config.yaml
hidden_size: 256
head_dim: 64
norm_eps: 1e-05
qk_norm: false
lr_head: 0.00954
decay_fraction: 1.0
final_lr_fraction: 0.05
Each number is 128 + 32 x the weight over its row's rms, rounded and kept within 0 to 255. Layers, rows and columns count from 0. The size above them is the row's rms in percent of the matrix's.

# layer 5 MLP down (transposed), 1024x256, rms 0.0557, rows 753-766, columns 0-255
size [104  98  94 101  95  96  97 100  97  99  95 104  91 120]
[[188 186 138 135 164 166 129 199 106 104 129 103 106 150 138 125 151 185  86 157 154  82  83 145 121 100 159 128  63 140 144 175 126 156 133 117 135 133  91 132 169 114 140 151 146 113 167 132 144 176 104 105 114 120 163  98  75  85 114 131 105 158 100 142 100 108  96  99 176 179 115 129 123 143  34 183 175 177 150 161 166 116 133 108 146 144  89 129 116  78  89  95 156 131 166 129 181 161 122 137 142 123 141 111 187 150 106 133 121 174  81  93 132 186 148 114 112 146  55 100 120 135 183  88 136 171 161 124 157 117 148 145  86 125 159 115 141 151 164 117 144 106 103 142 129 132 172 109  67 130 163 115  76 105 151  86 112 135 152 150  76 146 147 118  88 137 140  73  96 167 171 146 143 137 162 127 135 159 136 122  90 158 119  92 139 163 136  43 101  78 136 127 136 163 135 176 134 119 109 114 161 118 134  88 156 137 152 162  97 148 106 132  88  90 101 139 125 123 119 140 128 136  73 138  86 189 113 159  82 114 105 144  75 162 152 158 160 243 129 144 125 134 199 130 133 159 196 157 134  46 112 124  25 144 131  98]
 [151 169 125 130  82  99 136 193 121 111 143 103 110  75 129 124 102 191 113 112 123 139 117 231 130 170  65  95 135 110 142 154  87 135  89 161 143 127 144 119 146  75 171  49 159 128 152 163 180 126 109  74 135 104 122 153 144 142 124 133 153 143 133 142  90 164 130 181 188 118 118 133 151 138 120 171 124 146  38 115 128 118 167 108 163 184  85 198 154 137  88 131 136  76 135 126 128  99 142  91 171 159 100 117 117 140 139 116 124 189  88 140 105 128 103 148 187 124 158 212  94 131  90  47 122 125  66 133 152  91 130 166 158  97 109 132  85 111 140 158 110 130 200 140 139 149 162 112 116 133 158  74 135 135 148  98 106  83  88 157 127 159  77  47  78 142 110 122 102 148 163 115 155 130 111 118 134 151 133 135 125 146  88 123 117  98  99  88 137 169 161 144 112 115 136 169 147 221  61 143 113 140 195 154 146 174 175  89  84 104 143 148 178 148 149 136 102 102 130 160 137  85 184 143 147 157 149 163 165 121 116 111 106 127 119 166 156 156 144 118 108 151 111  93 149 147 103 136 130  61  82 147  99 109 162  76]
 [149 125 135 114  95  97  90 105 119 139 139 102 132 114  71 147 116 141 122  68 131 136 157 120 124 191 109  83 129 154 136 154 197 117 186 193 161 192 210 130 134 175 126 143 145  85 125 117  81 102 164 152 124 184 127 128 101 152 122 192 111 140 108 120 131 165  94 114 136 103 132 185 167 113 131  86 113 149 191 145  87  99 114  84 114  97 140 116 128 150  96 164 124 130  53 158 136 110 150 126 140 149 103 134 129 199  97 122  73 161 171 131 159 101 129 162 120  85 119 108 124 159 171 124 107 142 108 170  54 111 120 176 119  91  76 158  74 164 138 134 134  53 175  61 150  69  93 145 144 148 163 100 134 112 115 115 154 135 110 120 106 187 134 103 117 101 192 170 172 169 135 182  88 146 153 127 135 157 121 165 115 166 154 111 148 141 134 168 153 134 106  67 143 117 125 183 124  89  77 158 116 129 175 105  88 139 127 185  43 129 100  96 181 149  27 134 139 127  96 137 107 129  90 103 142 122 125 172 173 178 110 138 158 125  67 166 124 130 103 125 122 161 130 121 108 142 133 127 141 140 172 141 173  97  68  95]
 [167 195 163 143 132 147 138 109 134 150 164  83 148 124 113 158 131 160 103 182  70 115  70 127 152 139  98 147 130 195 169  65 144 147  59 105 124 129 119 116  58 142 113  88  93 104 102 126  97  80  96 135 163 161 145 104 174 200  48 133 155 192 144 165 105 152 120 134 162 149 127 154  83 126  86 138 120 113 125 127 116 138  94 122 145 160 135 135 131 106 134 117 124 132  81 172 137 147 127 127 128  98 119 140 184 148 157 122  87  88 166  93 169 189 154  91 137 108 152 108  77  87 122 106 130 148 162 110 123 151  74 120 114 120 166 104  97 149 172 114 104 123 129 143 105 196 135 128 131 113 124 139  62 222  63 143 142 174  97  78 161 117 172 121  80 104 193 116 203 162 121 122 107 146  92  73 119 130 141 154 176 124 124 143 141 132 124 118 131 106 109 132 180 115 110 236  71 119 143 102 139 156 122  93 145  93 172 192 199 148 123 143 119 123 139 100 106 125 135 144 134 152 121 173 142  99  99  93  66 167  98 126  81 105 154  53  96  94 164 117 135 178 163 166 128 126 139 185 132 139 153 117  91 153 108 147]
 [179  78  85 159 115 133  86  90  84  56 177 113  54 140 119 101 119 175 127 103 124 119 161 105 151 118 177  70  98 111 115  97  51 161 138 100 131 124 154 129  99 137 102 111 118  53 147 135 133 169 106 119  95 149 139 100 101  94 155  90  89 183  98 140 123 154 101 169 117  98 119 180  96 122 145 138 143 100 116 153 234 145 161  88 140 203 153 138 117 172  96 161 165  89 155 146 158  73 100 120 191 142  84 204 135 103 136 130 144 125 107 111 114  96 135 122 137 178 113 153 141 134 156  86 161 146 142 159 172 167 149 141 144 130 189  35 124 134 100 125 161 127 105 155 138 171 143  95  83  95 124 107  88 119 163 125  99 128 116 137  70 149  77 193 122  83  84 116 117  84  66 119 145 139  72 156 149 106 145 171 111  99 164 132 128 103  94 157 104 108 152 145  99 203 112 125 103 110 118 176 181  93 158 156 154 127 180 113 157 122  76 125 160 211 147 106 112 147 136 126 136 135 130 117 143  84 138 131  98 159  82  72 127 154 116  82 100 188 147 134 138 132 116  99 158 144 138 107 119 157 130 175 138 138 158  97]
 [146 135  79 195 117 166 105 101 108 123 200 114 162 127 151  99  68 115  94 149 120 151 141 133 101 144 125 123 188 133 152  75 190 175 153 122 128 149 121 109 114  87  90 137 107 103 124  82 140 123  42 130  84 146 106 112  61 187 116 159 109 106 100 182 122  87 182 174 157  57 153 124 123 194  81 151 156 151 188 138 124 129 182 115 156 128  85 136 127 107 103  92 140 150 136 106  99 147 110 120  96 146 165  89 152 115 190 132  83 149  78  79 145  95 105  75 168  94 141 185 156 147  96  99 137 159 137  83 129 166 139 126 121  82 132 120 156  80  99 193  95  97 168 103 152 129  97 150 138 128 146 134 142 115  82 138 121  83 121  88 170 149 167 162 115  59 118  63 208 173  99 132 128 117 148 122 184 187 143  92 122  84 128 144 112  81 108 107 119  88 174 168 136 144 116  86 136 100 125 155 164 158 158  80 194 100 122 154 164 120 115 150 125 138 139 113 134 122 119 128 105 135 125 113 148  93 110 127 227 117 106 140  99 133 119 119 144 202 146 115 119 151 158 139 146 153  46  92 153 104 141 135 153  93 113 106]
 [146 131  57 139 132 163 106 119 140 218 182 138  96 143  88 131 181 142  99 139 119 137  99 124 179 164  97 144 175 176 139 115 134 155 130 121 145 126 157 106 153 155  97 169 132 141 159 151 137 135 114 129 148 164  85 116  64 121 155 165 129 103  92 156 146  81 130 170  90 125 138  42 107 108 190 145 147 160 143 127 172 133 194 122  54 107 116  73 147  81 159 127 111 169 154 135 155 138 132  77 156 205 130  89 180 155  89 129 107 166  97  91  99 158 182 108 126 152  86 164 137 178 181 182 113 117 135 162 114  88  80 125 118 112 141 135 145 101 140 152 151 108  99 108 162 131 159 168 131 185 185 116 163 109 142 179 130 117 131 130 123 113 181  69 157 144 137 109 113 119 124  75 119  96  70 118 152 173 142 100 120  57 116  75  80 114 115 148 129 151  96 101 120 166 127 131 105 130 131 175 147 112 150 171 104 117  79 117 110 119 127 103 220  65 113 131 123  96 131 129 121  44 152 200 180 124 101 161 114 154 109  60 142 126 109 105 147 102 129 118 144 135 121 152 187  57 102 127 130 169 131 140 123 157  76 174]
 [169  91 164  91 109 185  99 142 129  89 128 138 135 131 145 136 189 113 161 168  88 119 109 153 148 116 106 118 128 150 126 141  68 138 140 130 138 167  88 122  86 151 179 127 119 143 167 146  73  13 106 175 146 131 104 126 186  79 129 147 139 193 107 104 151 158  91 178 153  97 151 138 149 173 143 130 154 134 112 166 146 177 173 122  92 136  41 165 101 117  99 128 204 140 108 116 129 143 128 132 114 175 141 141 131 172  61 136 129  63 157 147 186 105 122 146 121 116 137 147 101 121 168  68 116 181 198 114  83 116 138  75 140 103 114 131  97  61 115 141 157 120 127  94  66  68 117 188 166 146  64  97 110 178 164 163  87 122 132 117 105 104 182 177 122 137 158 104 116 110 144  92 125 142 180 126 110 111 134  95 126 142 173 123 110 114 160 149 167 139  91 144 152 166 154 126  99  83  97 163 162 105  72 130 182 122 112 132 100 190  87 107 167 126 143 104 133 104 103  89 130  91 120  89  73  84  59  92 158 196 124 120  98 137 161 178  94 106  89 148 135 111  97  89 136 128 135 133 121 147  89 129 124  93 105 137]
 [219 144  76  50  88 140 146 107 124 129 137  91  98 118 145  73 131 162 114 128 106 177 116 154  71  64 145 134 149 118 153  97  99  81 100 102 136 118 112 162 138 200 187 126 138 109 159  86 118  65 124 142 154 160 166 127 125 157 137 179 117 149 107 158 138 143 131 164 149  96 199 112 114 130 196  83 151 106 188  66 152 147 102  99 179  95 128 127 140 115 100 176  49 109 163  57 114  96 118 162 143 162 164 148  94 129 122 141 101 105  79 157 171 140 100 102 161 161 121 141 122 127  81 135 128 152  96 111 151 152  65 163 107 124 120 178 118  84 150 125 161 164  72 125 139 135  91 182 119  93 145 131 141 153 157  82 143 146 160 170 105  98  91  91 201  99 232 100 153 143 183 150 150 118 122 144 111 123 147 140 133 165 156 100 163 117 117 151 119 176 185 127 121 119  92 158 146 125 142  93 131 117 122 153 105 111  67  71 141 160 107  82 169  94 145 126 153 122 151 111 112 155 120 137 178 166 117  89  93  94 108 124  81 148 120 149 113 123 103 125  97 119 194 120 120 158 121  95 117  96 157 217 146 105 102 101]
 [ 93 144 156  79  95 143 123 125  85 127 103 127 112  56 219 149 104 111  58 142 160 167  71 139 142 165 120  88 169 130  54 130  76 102 150 140 131 167 105 137 141 133 105  95 103 130 177 137 126 166  87  97  96 100 157 170 104 164 143 198 167 104 120 173 188 136  90 129 144 112  93 109 147  89 121 187 117 155 189 199  84 101 121 120 121  93 122 184 163  70  99 104  33  90 128 186 185 108 103 170 140 189  97 146  99  76  55 177 136 151 174 126 116 112 138 137 116 131 200 140 156 126 149 163  90 100 113 136  90  91 113  81 144 115 160  85 118 202 177  81 177 103 106 189 128  91 115 127 139 162 135 129 123  97 107 120 124 125  92 137 105  87 128 115 119 195 156 102 129  85 128 145 114 149 161 105 116 128 126 148 135 151  62 148 135 160 121 134 125 107 143 113 119 126 136 127 162 117  96 165 140 120 159 154 106 161 114 105 157  96 148 119 141 154 135 127 166 119 160  71 193 110 151 128 104 154 109  54 139 163 122 101 140 167 145 126 125  98 133 203  74 124 107 127 102 130 133 116 128 117 116  99 139 154 181 114]
 [146 169 160 141 127 173  83 120  92 154 100 117  88 112 164  61 150  92 131 157 166 211 129 151 132 134  64  81 155 112 116 114 141  85 105 169 105  72 110 148 145 126 139  95 143 168 127 128  81 113  80 134 128 167 178 108 120 120  77  83 113 173 139 179 131 130 125 135  96 173  79 146  98  77 181 117 136  69  84 114 145 129 144 150 104 109 118 110  72 157 152 141 128 127  95 145 165 147 200 129 140 166 145 140  84 106  75 125 150 136  99 124 176 158 113 102 163 184 109 131 113 108 144 116 117 152 182 100 175 126 147 131 164 100 137 115  87 110  79 153 129 109 142 180 170 127 205  99 128  59  97 163  74 117 116 128 135  77 163 132 130 156 160 209 126  97 155 116 102  84 135 128 113 109 130 124 131 116 166 146 145  78  90 162 191 168 104  69 133 190  64 167  98 159 192 160 140 144 152  75 112  95  96  97 119 110 167 144 122 158 147 121 122 161 102 163  99 114 127 138 181 139 146 100 167 190 163 139 142 108  60 123 163 104 152 126  93 120 145 175 214 128 142 130 143  99 181 130 132 133 193 128  80 113 132 142]
 [137  90 103 177 175 131 117 105 188 125 138  89 124 122 112 137 143 137 157 138 109 151  79 178  78 169 122  83 109 127  62 126  77 128 108 154 143 193 131 165 123 170 155 114 149  81  86 140 124 151 128 115  92 117 151 134 118 110 103  97  83 121 142 162 153  91  89 106 103 135 129 132 145 126 126 137 121 126 114 113  52 122 151 124  44 162 119 149  89 124  92  94 115 124 135 225  80 127 184 102 117 103 148 129 141 141 126 148 145 119 111 132 129 169 132 156 130 184 132 102 164 103 158 129 173 139  71 183 110  69 137 180  86 154 114  54 171  95  94 103  92 150 165 149 177 125 121 123 176 149 118 128 169 156  94 107 103  76  92 155 151 200 107  69  90 137  97  87 138 132  95  95 104  61  96 117 147 121 104 147 127 130 111  92 120 136 160  91 142 165 146 150 140 126  55 144 189 131 123 146  76 133 108 118 172 139 161 131 239 121 107 125  99 139 147 131 117 168 158 135 146 156  48  74 148 113 117 146 181 132 153  61 145 155 120 173 126 163 179 155 133 163 115 170 108  79 102  75 150 173 122 137 112 118 129  58]
 [ 74 146  97 107 173 156 133 109 148 124  88 118 109 104 167 170 118 181  59  85 177 108 118 128 157 123 159 102 121 149 175 105 123 167 163 114 146 197 110 159 130 164  93 117 142 114 157 153  86 124  80  92 134 124 127  65 154  92  98 143 118 140 133 149 169 120  92 101  71 181 122  63 116 139 133 113 163  57 153  73 169 140 125 145 120 121 166 140  66 150 104 123 139 162 149 166 166 125 109 133 164 114 156 117  95 151 138 172 123 127 153 107 133 109 114 167 152 161 102  88 127 121 137 132 125 148  43  86 121  49  84 140  89 118 122 117 127 115 127 119 155  66 108 153 143 111 136 156 135 152  96 163 113  81 143  93 113 124 124  94 116 108 172 186 158 204 142 104 141 145 104  84  91 151 100  66  39 167 147  91 114 178 156  75 120 126 152 185 145 130 138 131 122 132 151 111 165 115 122 106 131 143 191 139 172 170 155 118 144  78 125 110 123 122  96  81 146 147 144 148 140 108  73  95  81  75 165 157 149 168 109 117 139 184 121 147  47  81  98 158  94 110 135  76  90  43 132  87 119 170  66 165 142 112 129  89]
 [129 141 133 132 140  99 141  90 177 144  97 135 176 163 139 146 116 163 107 138 133 119 158 131 122  88 166 107  81 166 156 154 124  47 137  94 155 120 129 114 106 116  85 160 147 134 108 125 195  98 170  96  95 127 126 113 129 120 121  91  79 136 132 152 116 152 118  83 195 149 139 126 205 117 144 114 133  76 125  89  97  96  90 104  95 157 156 166 105 109 105 127 134 116 152  92  78 168 167  86 124 122 153 159 120 132 118 107 182  63 117 167  79 149 167  81 124 126 137 108 108 144 154 171 153 108 175 123 188  63 155 120 109 141 108 156 114  36 141 126 153 147  89 135 165 121 178 146 183 111 171 179 121 162 112 114 138 114 140  82 136  90 123 114 127 130 122  86 131  81 119  40 150 125 119  95 127 120  79 110 131 129 100 165 204 158 101  68 118 207 140 159 163 183 106 138 125 159  83 112 116 138 126 142 180 163  67 146  80 136 146 150 141  93 137 244 169  78 167 110 139 108  92  42 119 169 146 157 105 134 117 118 142 130 176 110  98 153 171 109 149 161 131 110 114 149 144  98 102 126 125 172 121 211 127 161]]
# layer 5 MLP up, 1024x256, rms 0.0555, rows 754-766, columns 0-255
size [104 103  91  99  99  93  99  89 107  94 102  86 121]
[[144 146 205 167 159 113 105 111  89 107  88 147 107 152 116 112 181 138 189 129 148 103 165 151 125  88  90 124 169 153 184 136 130  91 134 141 119  54 134 137 131  93 143 117 121 114 112  91 168 103  54 119 116 119 165 104 131 111  92  91  98 143 142 136 116 101 159 116 117 106  87 157  98 127 169 101 165  94  86 133 139 104 125 113 153  35 100 177 101 129 142 145 175 126  86 109 126 118  95 162 168 160 130 139  99 107 147  95 114 102  98 104 115  95  91 140 121 152 172 102 114  90 112 102  58 148 156 121 192 164 110 132 150 140 100 105 143 143 181 149 146 116 136 120  90  95 122 136 143 143 151 148  96 150  46 137 101  80 126 128  79 182 126 102 113 126 141  90 128 161 114 145 130 125 148  92 105 138 138 144  98 152 123 188 168 128 121  65 209 138 151 186 128 156  89 152 151 119  71 164  82 159  81  93 163 101 190 203  38 152 117  72 129 140 119 135 122 186 131 195 141 133 102  82  99 139 131 161 191 187 127 199 122 108 154 170 126 153 128 124 121 109 132 138 167 128 155 127 114 163 138 115  89 205 166  52]
 [100 165 174 153 160 129  88 133 107 104 172 101 164 153 134 200 143 130 156 131 117 150  80 227 140 164 135 136  78 121 182 159  67 112 143 154 151 202 134 138 135 120 137 106 148  21 145 137 130 157 135  87 126 139  55  72 144 163  92 209  67  85  83 129 110 148 150 112 147 122 168 139 163 199 160 122 116 127  90 129  99 116 113 171 153 112 185 127 139  98 122 164 129 120 105 127  90 160 103 121 120 177 152 118 154 121  96 116 164  74 195  78 181 139  94 189 100 143 101 148 109 110 170 140 114 128 131  76 112 123  61 147 128 150 116 148 146 120 146 118  80 140  57 112 131 145 144 172 156 130  96 111 151 124 130 119 114 100 109 166 112 158 119 126 142 197  60 119 117 118 118  72 166  77  68  94 125 195 136  95 166  76  99 129  97 128 202  70 121 127 155  95 154 157  92 124 163 117 130 149 130 128 146 124  94 140 122 132 140 162 135  89 118 159  70 143 124 119 156 146 115  85 131  84 134 142 120 179 130  92 100 163 120 119 132 123  86 102 124 128 117 140  79 140 136 145  45 128 109 150 155 146 172 149  88 137]
 [152  40 116 155 153 171 106 133 134 124  31 154  83 154 153 105 101 103  79 124 116 107 138 104 108 101 136 152  80 136 128 119 100 181 143 152 142 110 144 156 169  94 139 135 156  46 171 123 157 119 118 118 155 120 120 121 128  98 124 166 119 116 123 123 129 193 139 110 160 124  85 190 133  76 139 114  52 198 103 128 131 134 131 138 107  84  87  73  67 136  89 147 128 122 138 106  80  87 154 136 129 137 126 118 166 122 109 164 171 112 206 147  87 144 127 154  99 135 112 153 144 149 122 110 150 157 108 138  74  71 136 100 100 185 131 115 172 124 155 146  97 136 135 112 134 133 135 127 109  70 173 137 182  87  98  92 124 153 155 156 135 143 156  98 129 171  46  87  90 149 107 132 128 144 102 177  81 137 146 124  96 123 189  87 186 122 152  47 116 156  77 219 114 123 159 160 171 100 195 136 101 114  80 137 107  78 123 105 114 128 105 119 140 132  95 118 164 147 116 114 107 168 108  66 168 124 152 158 109  51 132 133  95 150  89 142 102 159  89 119 143 150  82 176  93 127  89 102  95 166 174 165 109  99 142 176]
 [122 132 119 129 157  60 117 188 153 114  63 151 146 114 134 123 190 173  63 127 156 159 133 145  65 108 105 189 136  98 134 173 171  80 122 148  77 107 135 101 105  87 170 181  63 147 142 118 147 177 132 124 112 119  97 163 171 152 118 162 136 145 112 162  97 129 115 174  91 133 142 137 166 166 103 166 136  84 151 122 120 137  90 123 169 106 110 129 173 170 136 138 123 145  73 174 124 133 127 185 109 159 209  29  73  72 141 131 127  89 160 139 137 191 147 109 123 108 103 138 149  71 108 115 130 110 100  87 153 153  89 120 131 141  65 149 117 152 146 129 150 181 179 122 113 139  83 191 183 114 119 131 139 106 129 153 130 135 123 147 135  93 157  94 173 126 122 192 132 232 165 107 119  97 109 141 144 133 129  94 103 140 142 100 144 116 162 133 100 127 187  98 115 131 145 147 146 117 146 129 107 109  93  75  88  94 113  43 145 154 156  90 104  75 182 159 126 133 175 135  95 159 152 132 151 104 148  92 143 175 163 104 138 119  95  60 123 192  96 172 133  54 135 155 128 146 120  96 165  96 111 127 111 112 139 147]
 [125 221 152 194 146 124 111 103  99 111 132 120 136  96 101 165 182  65 114  59 124 181 121 136 104 100 150 137 134 161  75 142  88 148 140 151 107 166 154 143  70  23 144 151 116 129 118 177 125 110 173 105 125  88 162  62 180  97 130 134  63 145 162  93 117 186 133  83 112 203 123 109 128 144 215 111 151 122 138 170  81 135 103 139 101 146 136  87 132 163 119 131 136 186  73 100  81 156 146 200 114 147 132 130 134  91 133 119 195 135 107 125 196 120 151 198 128 101 122 135 139  86 160 118 112 165 162 132 144 130 119 144  85 131 150 142 104 162 155 168 103 117 132 127 138  68 120 126 110 107  83 111 154 175  97 142 120  95 125 140  96  98 129 135  84 149  88 147  86 110 131 101 174 107 111 133 146 195 140 198 155 117 128 140 154 125 147 119 161 130 149 142 136 148 132 160 145  91 105  74 120 151 120 127  44  81 197 117 102 127 128 130 117  94 157 151 133 116 131 141  89 178 104 100  81  83 125  72 138  99 146  88 127  92 169 160 124 104 111 129 130 111  55 119 122 118 194 122 113 183  69 110 103 124 140 127]
 [110 133 100 136 173  83 103 102 112 158 125  73 154 116 100 166 149  89 145  89 156 126  87 124 163 133 129 210 104 128 136 103 129  77 111 173 139 151  85 164 113 148 137 128  96  66 133 164 147  78 116 104  97 150  78 112 163 121  98 102 126 136 131 120 126 184 140 160 192 131  85 171 120  88 150 126 114 113  73 102  86 142 101  84 147 143 159 192 138 140  93 130 115 185 109 140 121 187  95 134 128 139 132 159 157 102 177 155 165 115 193 114 132 136 147 138 119 132 159 102 134 110 129 138 136 119  82 121 129  87 132 121  66 137 140  86  56 186 159  96 110 162 121 174 107 115 144  77  70  57 132 182 139 122 104  96 221 170 152 119 107  96 116  50 139 157 121 103 134  87 138 158 137 107  59 156 185  99 113  91 111 172 113 138 159 153 146 135 176 145 172 163 137  55  80 133 133 152 109  82 135  93  96  88  91  75 173 171 137 172 128 166  71 167 129 129 139 164 147 117 124 145 179  78 134 165 158 125 146 116 163 160 150 161 125  74 108  99 169 114 193  97  95 141 114 103 177  98 168 134 162 115  88 136  92 122]
 [ 80  59 156  94 123  82  92 103  91 147 117 172 121 139 153  94 118 176 112 158 125 152 165 105 193 143 130  75 144 144 100 135 171 118 125 155 106 103 147 156 147  98 101 138 141  88 164 118 131 162 102  98 110 147 193 194 108 121 157  77  80  65  94 103 102  97 132 182  65 134  96 185 104 103 135 202 107 156 125 152 119 108 108 129 176  83 160 144 117 146 123 135 131 139 145 146 165 169 202 155 101  65 147 131 139 104  96 164 165 103 137 145 113 149 120  91 111 152 118 155 100 104 142 100 140  62  70 162 190 112 126 139  95 146 139  77 114 165 210  61 125  93  94 176 130 123  86 171 104  86 167 187  66 106 124 144 176 148 130 162  81  85  80  83  99 109 128 118 169 147 101  76 151 117 129 136 140 122 122  89  78 122 146  90  75 132 176 114 142 120 184 161 153 145 142  99  93 141 146 104 110 154 142 109 153  88 121 157 114 123 130 148 150 132  89 116 119 138 175 174 150  77 122 125 166  96 115 122 133 151 176 188  65 144 113  76  89 132 104 123 142 123 200 160 146 112 100 133  93 150 125 186 149  82 124 119]
 [159 115 181 165 123  74 108 148 149 144 142 161 127 128  84 127 125 114  99 103 116  78 148 132 105  94 140 157 130 170 171  95 101 134 152 196  97  74 149 177  96  84 110  87 140 139 146 128 136 158 136  99 148 104 137 127 100 101  49 134 111 144 120  61 114  74 127  85 146 119 115 131 131  98 104 135 132 118 142 151 126 102 159 114 155 117  85  94 152 141 104 143 114  77 110 118  91 137  80  98 154  83 136 114  97 129 117 144 166 133 114 126 115  75  90 153 133 202 137  78 137 134 125 115 193 135 157 127 108 179 149 155  90  95 178 151  91 114  81  89 147  72  95 136 155  12 122  85 154 178 153 106 125 134  97  95 114 144 115 172 132 147  98 149  81  98 130 131 109 118 150 193  55 122 143 149 161 115  88 191 154 128  77 111 111 100 137  46 143 144 107 137  88 124 134 103 120  96 122  91 148 164 162  84 150 145 109  89 128 104 133 156 114 109  82 147 188 174 101 160 205 101 218 126 153 141 122 128 126 152 161 174 173  90 172 112 127 141 130  77 165 181 158  95 194 174 101  93 155 138 163 186 108 157 117  85]
 [131  97 148 155 150 120 119 159 118 124  84 158 143 148 103  94  80 194 136 136 159 146 113 128 140  99 102 105 110 114 106 109  61 123 126 134  95  86 113 114 100 117 143 139 103 169 116 108 117 127 126 167 127 119 150 106 134 178 112 111 120  99 131  84 132 102 154  99  68 196 113 214 134 128 157  95  96  69 123 156 171 138  95 123 129  91 160 132 149 104 166 180 160 180 145 120 146  99 100  98 113 116  96 157  83 134 163 136  86 143 126 153 128 112 109 130  99 131 171  77 149 175 116  88 133 106 143 206 137 155 127 152 167  40  65  91 141 104  97 115  87 145 153  96 116 127 113 169  69 107 142 133 170 134 121 142 111 194 191 119 161 127 141 140 148 146 126  85 150 181 132  72  70 131 121 168 145 101 104  59 151 100 105 172 157 128 172 112 148 133 146  73 124 169  96  99 155 119 156 107 104 151 137 139 121  77 112 157 120 131  98  62 219 134 144 126 115 136 121 167 118 126 145 112 154  84 186 208 109 145  76 167 120 147 104 117 128 129 115  75 169 108 165  43 124 146 181  56  89  67 144 136 102 211 128 100]
 [168 116 151 162 140 107 168 164 105 199  69 169 113  70 159 196 129 144 151 172  86 125 153  81 113  74 123 127 104 119 117 144 143  93 102  97 105  84 200 135  64  56 159 183  83 135 111  69 125 125 161 156 157 101 101 148 139 118  97  99 124  87 185 139 104 125 164 163  74 120 126 140 142 110  82 135 134 115 157 157 148 161  49 120 149 167 143 191  68 159  89 191 152 136 140 113 147  96  68 171 144  76 157 137 113 121 158 114  62  83  89 130 157 120 137 100 156  94 117 160 165 117 114 118 137 131  98 167 159 128  79 103 111 175 132 156 122 141 122  99 105  90 166 125 104 167 146 170 138 133 103 164 113 167  77 111 152 101 117 150 158  82 132  95 144 141 109  94 165 118 141  97  75 137 103 137 106 136 112 137 108 149 157 115 135 151  98 134 160 131 163 156 141 117  92 151 138 135 140 193 134 142  80 149  65 130 117 196 120 153 108  60 150 144 128  98 135 145 105 130  88 117  81  96 106  96  90 136  99 141 126 185 116 126 111 100 166  99 177  26 102  76  88 188 123 156 152 141 147  94 139 114  74 137 165 165]
 [ 55 149 119 110 103 133 100 121 139 153 117 145  48  93  93  85 187 100 140 158 142 106 107 133 147 120 255 162  94 144 113 136 127 123 214 124 105 113 177 116 141 107 118 174 116 126 122 135 206 140 158 138 182 121  58 158 102 107 164 172 177  77 130 105  86 162 114 172 105 186 140 135  89  92  84 167 122  80 138 129 170 167  82 139  91 110 187 130 127 137 134 121  89 147 153  98 137 153 124 164 107 129 137  99 137 154 177 169 161 116 103 132 105 149  64 145 112  86 113  92 103 135 115  82 136 131  91 118 153 155 159 122 137 142 142 110 119 168 161 125  61 140 135 124 135 117  75 171  56  91  95 165  83 119 124 140 140  98 145  83 123 163 143  92 116 185 130 160 100 159 158  91 113  80 129 119 123 178 168  68 101  60 174 178 166 103 129 160 128 127 122 104 112 134 152 128 150  78  98 127  60 158 163 144  50 161 169 124 107 152 169  93 106 124 111  88 173  97 151 115 112 117 102 124 115  67 139 130 123 146 146 103 126 136 146 120  99 129  89 114  83 136  80 134 129 134  96 137  82 156 155  81 145 107 155  83]
 [ 86  83 108 171  96 159 135 122 108 144 109 130 135 119 126 111  81 228  93 147 152 140 162  94 127  95 141  97 159 103  47 174 190 101 119 185  78 121 151 140 107  88 137 111 126  93 126 135 163 174  84 136 196 171 120 185 153 157  97  84  80 148 162  99 101 168 143 162 153  79  94 153  47 129  98 158 158  71 127  94 118 139 167  84  83 145 169 115 123 149 128 148 111 136 100  76 126 135 172 122 151 124 144 121 104 151 140 157  74 159 136 129 108 139 165 156 121  99 174 107 146 179  93  61 146 125 114 152 132 127  64 116  99 116 201 176 124 111 151 132 113 117 134 130 104 167 114 130 129 134  84 157 152 161 151 129 135 119 151  99 155 131  78 157 126 157 113 154 117 115 131 149  79 152 115 197 147 131 127  83 126 225 169 111 122  72  86 105 175 123  73 169  73 152  80 134 133  88 142 125 146 167  88 125 182  77  44 102 154 179 139 163 132 171 126 127 183 108 118 145 115 111 116 115 129 103 113 128  85 137 187 142 138 103 118  68 113 136 167  79 168 116 104 153  92 126 149  79 118  98 114 165 129 127 139 150]
 [165 104 187 155 132 176 175 136  99  69  75 164 172  82 123 126 118 162 171 146 122 135 144 120 158 100 144  56 138  81 116  68  86 125 133 149  61 159 135 107 148 157  87 166 131  81 194  98 158 109 109  82 103 115 120 168 219 142 128 129 119 110 141 167  96 145  93 167  25 157 113 126 122  95 133 126  60  77 142 138  70 130  85 139 153 126 142 129  86 131 145 131 179  97 104 151 108 131 173 112 103 111 165 169 126 115 116 134 106  90 162  67  89 120 162 103 130  97 187 161 140 161 107 127 200 125 141 148 167 136 135 146  87 109 143 158 133 159  80  99 122 110 153 107 145 159 128 165 114 116 116 177 129 102 141 164  95 135 138 118 140  78  59 104 134  75 125 126 171 191 136  99 106 134 110  94 127 130  86 104 197 120 159 157 125 158 126 112 161 146 131 113 147 153 137  83  96 133 149 122 214 132  79 121 114  84  91 186 107 132 166 116 165 151  83 169 132 212 120 175 118 142  91 101 122 128 167 105 100 184 152 165 113 132 110 132 130 135 139 138 115 117  78 128 167 168 139  82 112  99 102 144  84  98 121 192]]